Weights of a small GPT-style language model, trained from scratch on English Wikipedia: no biases in attention or MLP, untied embeddings.
Each number is 128 + 32 x the weight over its row's rms, rounded and kept within 0 to 255. Layers, rows and columns count from 0. Numbers have three digits each. The size before them is the row's rms in percent of the matrix's.

# up: layer 2 MLP up, 512x384, rms 0.0978, rows 186-202, columns 128-255
# down: layer 2 MLP down (transposed), 512x384, rms 0.0769, rows 186-201, columns 128-255
# gate: layer 2 MLP gate, 512x384, rms 0.0996, rows 187-202, columns 128-255
up186 097:124095193051082117142129166159164131154113155167125102154166124114145111207103129091124095180131127098114080140125137150194126176075144116124101176112148151119122145109112130040204113143102104093066097137188150108162100102148145143165092163078127163092185144054129107133119074117132117158109124103136079139148137145164117131083099152158133165145132130146077085120151085103140185112114
down186 092:070095090140172169150109152175136152135142124111175138103147130087097132130094121138120161168107184126126104080079108059157135162186122125132076129159133101097092099063126114151114121097120145108171180132149146078125152154117133093192143107138076092103128166140115066120143127155103122143094138088091062137164198159109154083096162163095126140114142168109163096125159161077133111104146
gate187 109:149119097099153170104062130126100066119120134190123106108153145154145100142174126195177115155136143083093079116139146144118153124140164135094134137105046155141166144118210168153091147128101167116137105146085133151090136202154132130161123091147152115101145116090144111097168117180117127181173121144133123120165162087132131130048153142132109131185130086121121189079175157095063127139141
up187 106:080105138090134165148094153119096171119117096102112159047053132097135181192103111075138164082112147150131162185102132172166153097127120107187120088162195081117078103124134104152139117122125121098124160152156114167121117091068121114159174138109123120160087140106102162118118138119149128191138173127099083156136080170110117130121090128101156140110127094157155100121156140167207146144147
down187 107:122139115144170119142032134119107106183129118122131068121134158132156116180115112157161161131136151109074091153143158118159151118131122126108102136091121149082181126139183181142113131162083166103132098152141084155122128148148107100151102156146154106159074124096135092100136118131134117223131133122087117124113154098107154108041131165114048097206096079083089156123164125093067063107147
gate188 088:124193138104076190143150139176088134149177160204158157118127104088107154100116091111095138130115146131141162139122076152173096135153131122133147103083100151100149138095077127111103119109092117126090102155126106107155134180113109179092068080131078138111114128155153130151142116191161159132170090187185096045156171087132156100124095193160084128118131122121163136115134113102099089061136
up188 088:150157137129162056158117157137115153144110109112161062107142141171141178109183097125200144141124107159163134126155202080084106127132069135143067094175153159143121095060129085156135119115129132106119108117156088146098080150123188138165153156169156098101144132145136115102161096095101156111084067100085144161119167122122137174100119147114162124079147124054077110150123086158130139150171
down188 081:087163100159127129136125127136128117111086083124093119164108133153131132138094140130155130170159103186146119115148151071155196120103107133128063112163164090162160110108109150115173137128141164125108107120113133137078151146165137142149084158164153122056037117125114128098138160087106111145113090143027126201132086116090098124135117087139155130062141099108129121161122099105114137116119
gate189 098:117175153085057120120072095126151195157193121124178120151165152154147118107096164137112157155099141176094123124173187155189124093099128097134115134162139108181185148109095106189066087104112152149055105169153092089115121114128173169189102146125125164078065078132150096156182053142107125098146118163082145192160110172137121170077143144145097114088148128151146146144159118144185141123173
up189 110:110117140156153124135108145143167080182125158152111107107125156175124123163134143097123094113105140130149058129093187157103093142085131136130121119109141112136089089129150083180116125086168184176139135029118119137120111120170084210093143149173091184117115117119102136094151118141092195143092168094148121080113105129131124117089199083151103166129162111108137087177145154129121125150149
down189 116:096103148160134129135126132124163143172172169174103100111142176190107130152154133138126105112115123114140114150107152132109091174106120115164129126084156135145048081105115081122094121072137161139131139005110106161125123136168086151118132154155083208106111139147122098083123104144106171102140149085148163097109113125155113140125193072152095177115171137089140095171119157145128158182118
gate190 117:126180176140141097140073170096094167050119142132136105118128094158132160083132162167100090145165171166108072143168095103185119097110103158169119131142081114118165138141114112138062138139180168122125091163138072087113088084152088147143144121206108187112123140102129150083156091073126142144122144152099133051104114088178105197129177114155102143081147139134118106135123123104091155121088
up190 122:144208107141146081161099146106127191135113181120169124089071220182142136110112105103146126132192121097097094153144099090108136154119121164103116178090097137098136159140122163134148103145145122139175125092117083119127121091113135051141140134173101174149187163102176137087090164088102114130112185106099109194105123121141138212130153093111172120130128081142113136138160105171122166173102
down190 114:092204130135124135171111126139106169162103121079174079124146127104123099162196148090120140144201113109144146099149067110098120080129151130180148161130107126132123199123178129083179147169157168059176108138152119150101143135098145093127109153141166147088144135132138115085069184052027168152076188167092107194228105105105138233137128162134098126098120123120168134158130065131134120123141
gate191 099:172159102114127117199137157113098113107141149120104141133122104110097153126138115109115141121181149143077099160144179108168145122194125103120163150083162068138129135082188085123118056090098156085164139095115163098182137162126159146084150138148105139185119127121112104144086138127126111102091089137095106145114066089110126178115145127079115142056096111140117130215141095149157136106079
up191 103:121118138149128178103086136160151108140105130128179124130095172177181109148124110132145115144098113142192132069138092132095122138126133144125117151141105155145118131145101212111204219181188125198087153157091121142080135112123072087166128116144143137129122144133168168085167148147128157203161142125181143130149201148141122111124106130178151144167154145128114110074091124114097131134188
down191 093:105101131147124180075117129160154160110099140177129128110093192133120119115094091132111136115155111131164155062190159104111158120120131105141128106125098144174119119138059144111112128206147117189094127158117123133115121098097101137180136122116199140103115066147118132100164105147089130163139152151106184166133100094109089109133148147161104138122113069148114117112100098059116188133154
gate192 112:133104136107107161103141056094183113109128105132145120159111175200104137174068104114087160182119094085153115132164119160072149093152076100124165156097162180165132125087183147122154120117131104138158171144138185149156143144122126097121170140148170127108045042128140093100169155168131137044109138097170115137118086118086158063079100130131127079108086132134172168126103151146161161121139
up192 123:063108112116127088050092124183105158117144135178115147139074093110188073100071085141180123145079164143168117164097114115137140125095166098134101136076135081097166151142095102186150109193123121133045125126103174149094144138120137114158147115066109142141187124087168132108143137138133146163229151105130080151149072099121141123129165090122137141131091080150092112147202129114125177080134
down192 113:156041122144161133095104075124184114086125098161112117113120145161102113124082119093116076093079166129138106132113172150093141100102068106096136049144194105130144118116119124114123157096113130123096173118129158215188119106132115095124146086142137118132124080140142104170170099196128110089136071149118122147139127092124122085094130093175128164164112131175144131158110145152134162099096
gate193 110:061104152141086153153164128086138123114123158123120055057124200139115116169110149078087175163156094122103103095138146139098151089154151154161161160103086085090104143137172134126147124118129153126145114148124113154098132120122150109170143112146174076143179094115094104094123136125131097136112207139080155122176126160126108122132129141094098142073100134174208133172125170156155120168097
up193 107:156133139105208147097077084098090143106131144109128126118083087114155174083105093201095123131112105154154104119159148155162176147137099126194122138141128111157132111129163152133155144174143086068180143115110074095144108113147098070196193102154201107237055112132125141168113137131157151139123119100126140133123148102129116133149139073152129217135116115114091134110099110060124120146137
down193 114:137101177096195150085049119135145094099180090116078123122089126161134186094155087175120123089145103148150080125121150109147198124189115139175108144144137149155121117126141149106125104121152114110134104109109085136149148126153085066220171060213173141188098134125125150149140190088112122175142127061146132157086161116171112126130095091168134193111129146073096154092099155097167125099124
gate194 108:170139148111079109095099155181176130120158125175147164134093146145128121064186158127102149125098084182121141078107142090148079157123124129090137099106119143178150107120183068091136183093165156075194167131125110159121109148110108153118165151154141202131174116146141081096123148146090113129177086198119128110094130096132082173145129133093138138112116153098170123121156089072113127122150
up194 126:071148157113128134165098123124085093091118132117094120118115135110129180128084148106130167158137157146100122160196119146150203118136126087175144121171123129159173114119121098170137097164137150148098114182135079099112141143086170143146104160151132065113058064133096105101123114140129099153097135143072139174146100126105154160103171150091072105105050080158142128102128183095116213153151
down194 112:197128112108095114095117138136137152135154113149152141115121123141132130097186168095124158119097079189111153090091187078141085134152146120082129099084082134185176086082193102109127140084155154098151167141136102136122122144099114155093116150142166198133170112151120113153147146141108111143138096197101111117094141083138103162142098110101130109098097145102172159112155099049096117139152
gate195 110:130113102182146117121106171147083132081158126154118144120125051173174126153142215113128139057124120185117164122113105102112164123096107158116168090110115124113081083205125076126121173101195142137141118170206059117132137116147163144152116117142135166121154128124108164160123067128126129111166124149087123129135069085152096146163138077143154139087135155155119126140101097165115157155160
up195 121:087155132108059174115163123109110076125109091129126157045114151093042187119035105168100144135085101097128117126081120127142159145146096115111123156130099120140151140080129167176132100118156100142094161158112163149140192140086124158140130106145106101134123114177120129122161145142134089128095095121137134189124098150061218163127145138103111133151078142151135161096098205092172139156119
down195 101:142106091156136095111138175110107159104100151088149160130129102165087143157142193088109147081122143130118135108113078071135155147161101158124151094120096113131113077156099144160109189091189145179150079133144068146145118114151120135117128148150120171142157144166113151112127133116129151108159093136128115110129091100161089142133072090140160139111160189151120106103094180158135128138159
gate196 117:094084168070142135101141189109148082075110133230072144114102149121113125151128145157058126153144082128137117124142089133119175091118123099125118127115160092146124071085125151122144133160110138148139157137123119121127169185104167123133138077121165101107086055109137114129164106202177183191146129125121095113126118156144131113164113115127118144113131143129167175118160195031166181144105
up196 124:072128138134111158115079131159136107171168067114107120127140177144130145131158180159111118143046076183142082165122135177159110186110059127146132086200101131170185187104139123179073119131152122133124087138127115138114155094125115128145173164194105126157169104090123143081133077117103189150138093123165146143139142151124154119078122158069175162136078125097162144110160123121054101138149
down196 130:086134119140116171168087135159146121169160100092129112109162152135146152163126170185121144155059078190168131170147150152129116163114095144124156109179104124166169131142134073139110128121151131152107093137150070149140144120145153085164184171172120119150149070124110124106135098122143128175141103160123109164083164142120158121102141102081146136145060147073165116137145104133057150168158
gate197 085:131161128146105148144133137146123131151168098114103164148109114099097149110102077058117175212159084131116151104125085151113164127117112077145088150110094158122148156154133117128069087077144120099118129115142124117115113166116162159184149168135127168133110119105078091159165137143170023136107134123105157146170160155133108122147099136110124112111155092097106136107153134158176123157098
up197 082:123105166107143120116120106123150200191205124088179125110104206188129068144097133138108083189089142174137142129118180155143150120139139162158192123122120149086089130176112135092123156143160090146186109134170149171116137105158195096118098110172137178185102122156083150107094087161057126125102134106163127147098057150139109090137122086089102149147129163113169144150161114178094083137102
down197 084:115183139174113117075147142088125133135070142112144136041173188171134103044167131104111126161110106129120073130116133147063133143096133087082130144120124156086124117141080164167082113081129112104115130105088163105124100149078143183126125126130146089103121130165061100139110170210112062124103126115155154100110134129111105063157158128184113127112133148120145130137105123120114148131109
gate198 108:098185110148121131142143089143151091159126138160118159140090152073130156166125111107078145122182134149110150168168139101105131144089103119171131123182188081153105094107108126064104106126113122084105105118098109098091093142104152081097119154076180169105135082092126169180152068191152166184141082104104148130117130141113121140141093188095115106111097098086101191109150117110131170111146
up198 113:119106128178071152120109134151160101137143125168095175179101100136131148166124122071114057107154129154165125155130129108176106168095147126131174111132187079195095116161175112135108134115138142123120115120121088140128083121126106123144142138172092194085134119113185146164145068194194102146125102072085145103142212188155052132100099143126138123159132123084096195141171092086093156176168
down198 116:115128116150113111084052114152123100155133117098053170174135159141108143111164111124128087133093156119119091095145089159188100129157136084139189125135135125148087116170146181154129145101139166113120089103163102181129134138131120140118093151156108141091116186136179098147108136179157146140132137130118130094127232174128081112130071097112150122169126082117100122114142149136107139133152
gate199 085:172178167153151163144114133138124089102136169116122137113168102124107152148148104102121139148149151147077136156138081118079109100163104135143140076146106095130191156158126095136132110111163156110112125154111015117120148152145117063104117175088143101147171110116138127096158167077059127156136081124130189173173081039128181157176097160101117132116110097107046100136058149115158126157203
up199 085:186164104221167097146174122185169128165119148183096096136132038134127101168149059135078135126077111178143116177151087103108117143169124133142138183151172152073168071071138127120152094074160101173069133131117116107146083092187100128086182111079151148175082140112112135144092124111060102112114080108149115145121126150160125157181080143101149130111131156072096175135157074128199135211097
down199 090:123123130118090129122179156144106115124150131117101128128138094087123098131087128157119109139085102093181131123121125154136141124077137133123145193130148172125114076093092123107126110135115137117089134146144143135174123139163109136130167094166105120051124154141144187116120121156142098104082144114081120037119189198119140115171164126101106142127134124137155134134185126128122125163087
gate200 127:078162143156139115142166103137139133152068142176096156141164042114094102118072118093098155103142112103129110132163110162111118107081129109148100146084142117120213103104149142111175114156070134131110129148137158080039141111108198146105102172135108112114121091094154127121145133185156139143145172143142104095127123106102156173155149083170156043105090138151115152112128147091158139083169
up200 115:164167123110086115147084202125107150137176122093134085139169132182145196108121167125164127154199170182093102156149093096120145133105100125164121143134134105091102157155067132117095131144124147118142094113102082068168123072169097130146127158136127122114191140109115085124118086067097130125107070120138129153122140093157110128133157141092099154131119092123119091174125101108144088140114
down200 123:164087130135114129181134178153121157135137118120082070145112156180139160129114165120147130036157178159110144170137128100124127203136119144153146120154116160151064119160114138097145120111157071150176095078162103104165099100112064160094143193100114127121140119185108098085193091132153135099093122161133119180089126120133118113111170133088094128124174027144110084170111169092171164168119
gate201 103:120139113156140154135111160097076093148105053170105090126129127158149107181110106073105092143127151121129148088128124139087104162089112134179091091078150147111119148134186134086136155144088194129052154114132071148131071158079128177145155141156187151136160155112125138071109222171136099133107151118108150100132147076126123128107169148101146129157154131082113143112091090131089122114179
up201 102:165133145174161165131122156117115074193097065154112117145129110148137099172121111070098078113177123132150160112112133140097099129113101165149104118103111132134086127143196101061138174179107165115065100104165104132088068161121134195085143179165170116134174169098157138076119213102151120125135122118116119066127175098102093114146172118102149130216204147112085084102068124158120115037161
down201 084:134141142102083126157134128114145173097121170144170164147128128132100112113155138146101173134133106171131098128137130089174153091110094161122156165103091144109135124120090131189129120133155104136153146156095141082155171138165124091099129105116095117128129102130116142153093082100171151126161115118151129111136157129148088115126123089168082149076091210130106147141104138112126151148104
gate202 107:142145157085130135192140159083079146124173134103114111158147156169109122148132128116144118083109113165132134132088141105102172084121017144187150095150090123153094177065151101121131083110126123145101091149148185146130136098106163109141172155101136135212143112159068124100127155093099118104102174178114147087155078114203191126112124070087133165056134129095098104147156137092100141106153
up202 116:208118098139190121132153115095135137163156079110092127139158172117114120141175111157120112104080066094101168093093134112089088130114121157077124088098132127084100152113145159119117132095082073126127125069169126169174078122102141121133136120082110153189152206144109151133141157127122155122164144082159055099167138140211140086134104137137173114163136166111143150147118093160112087138075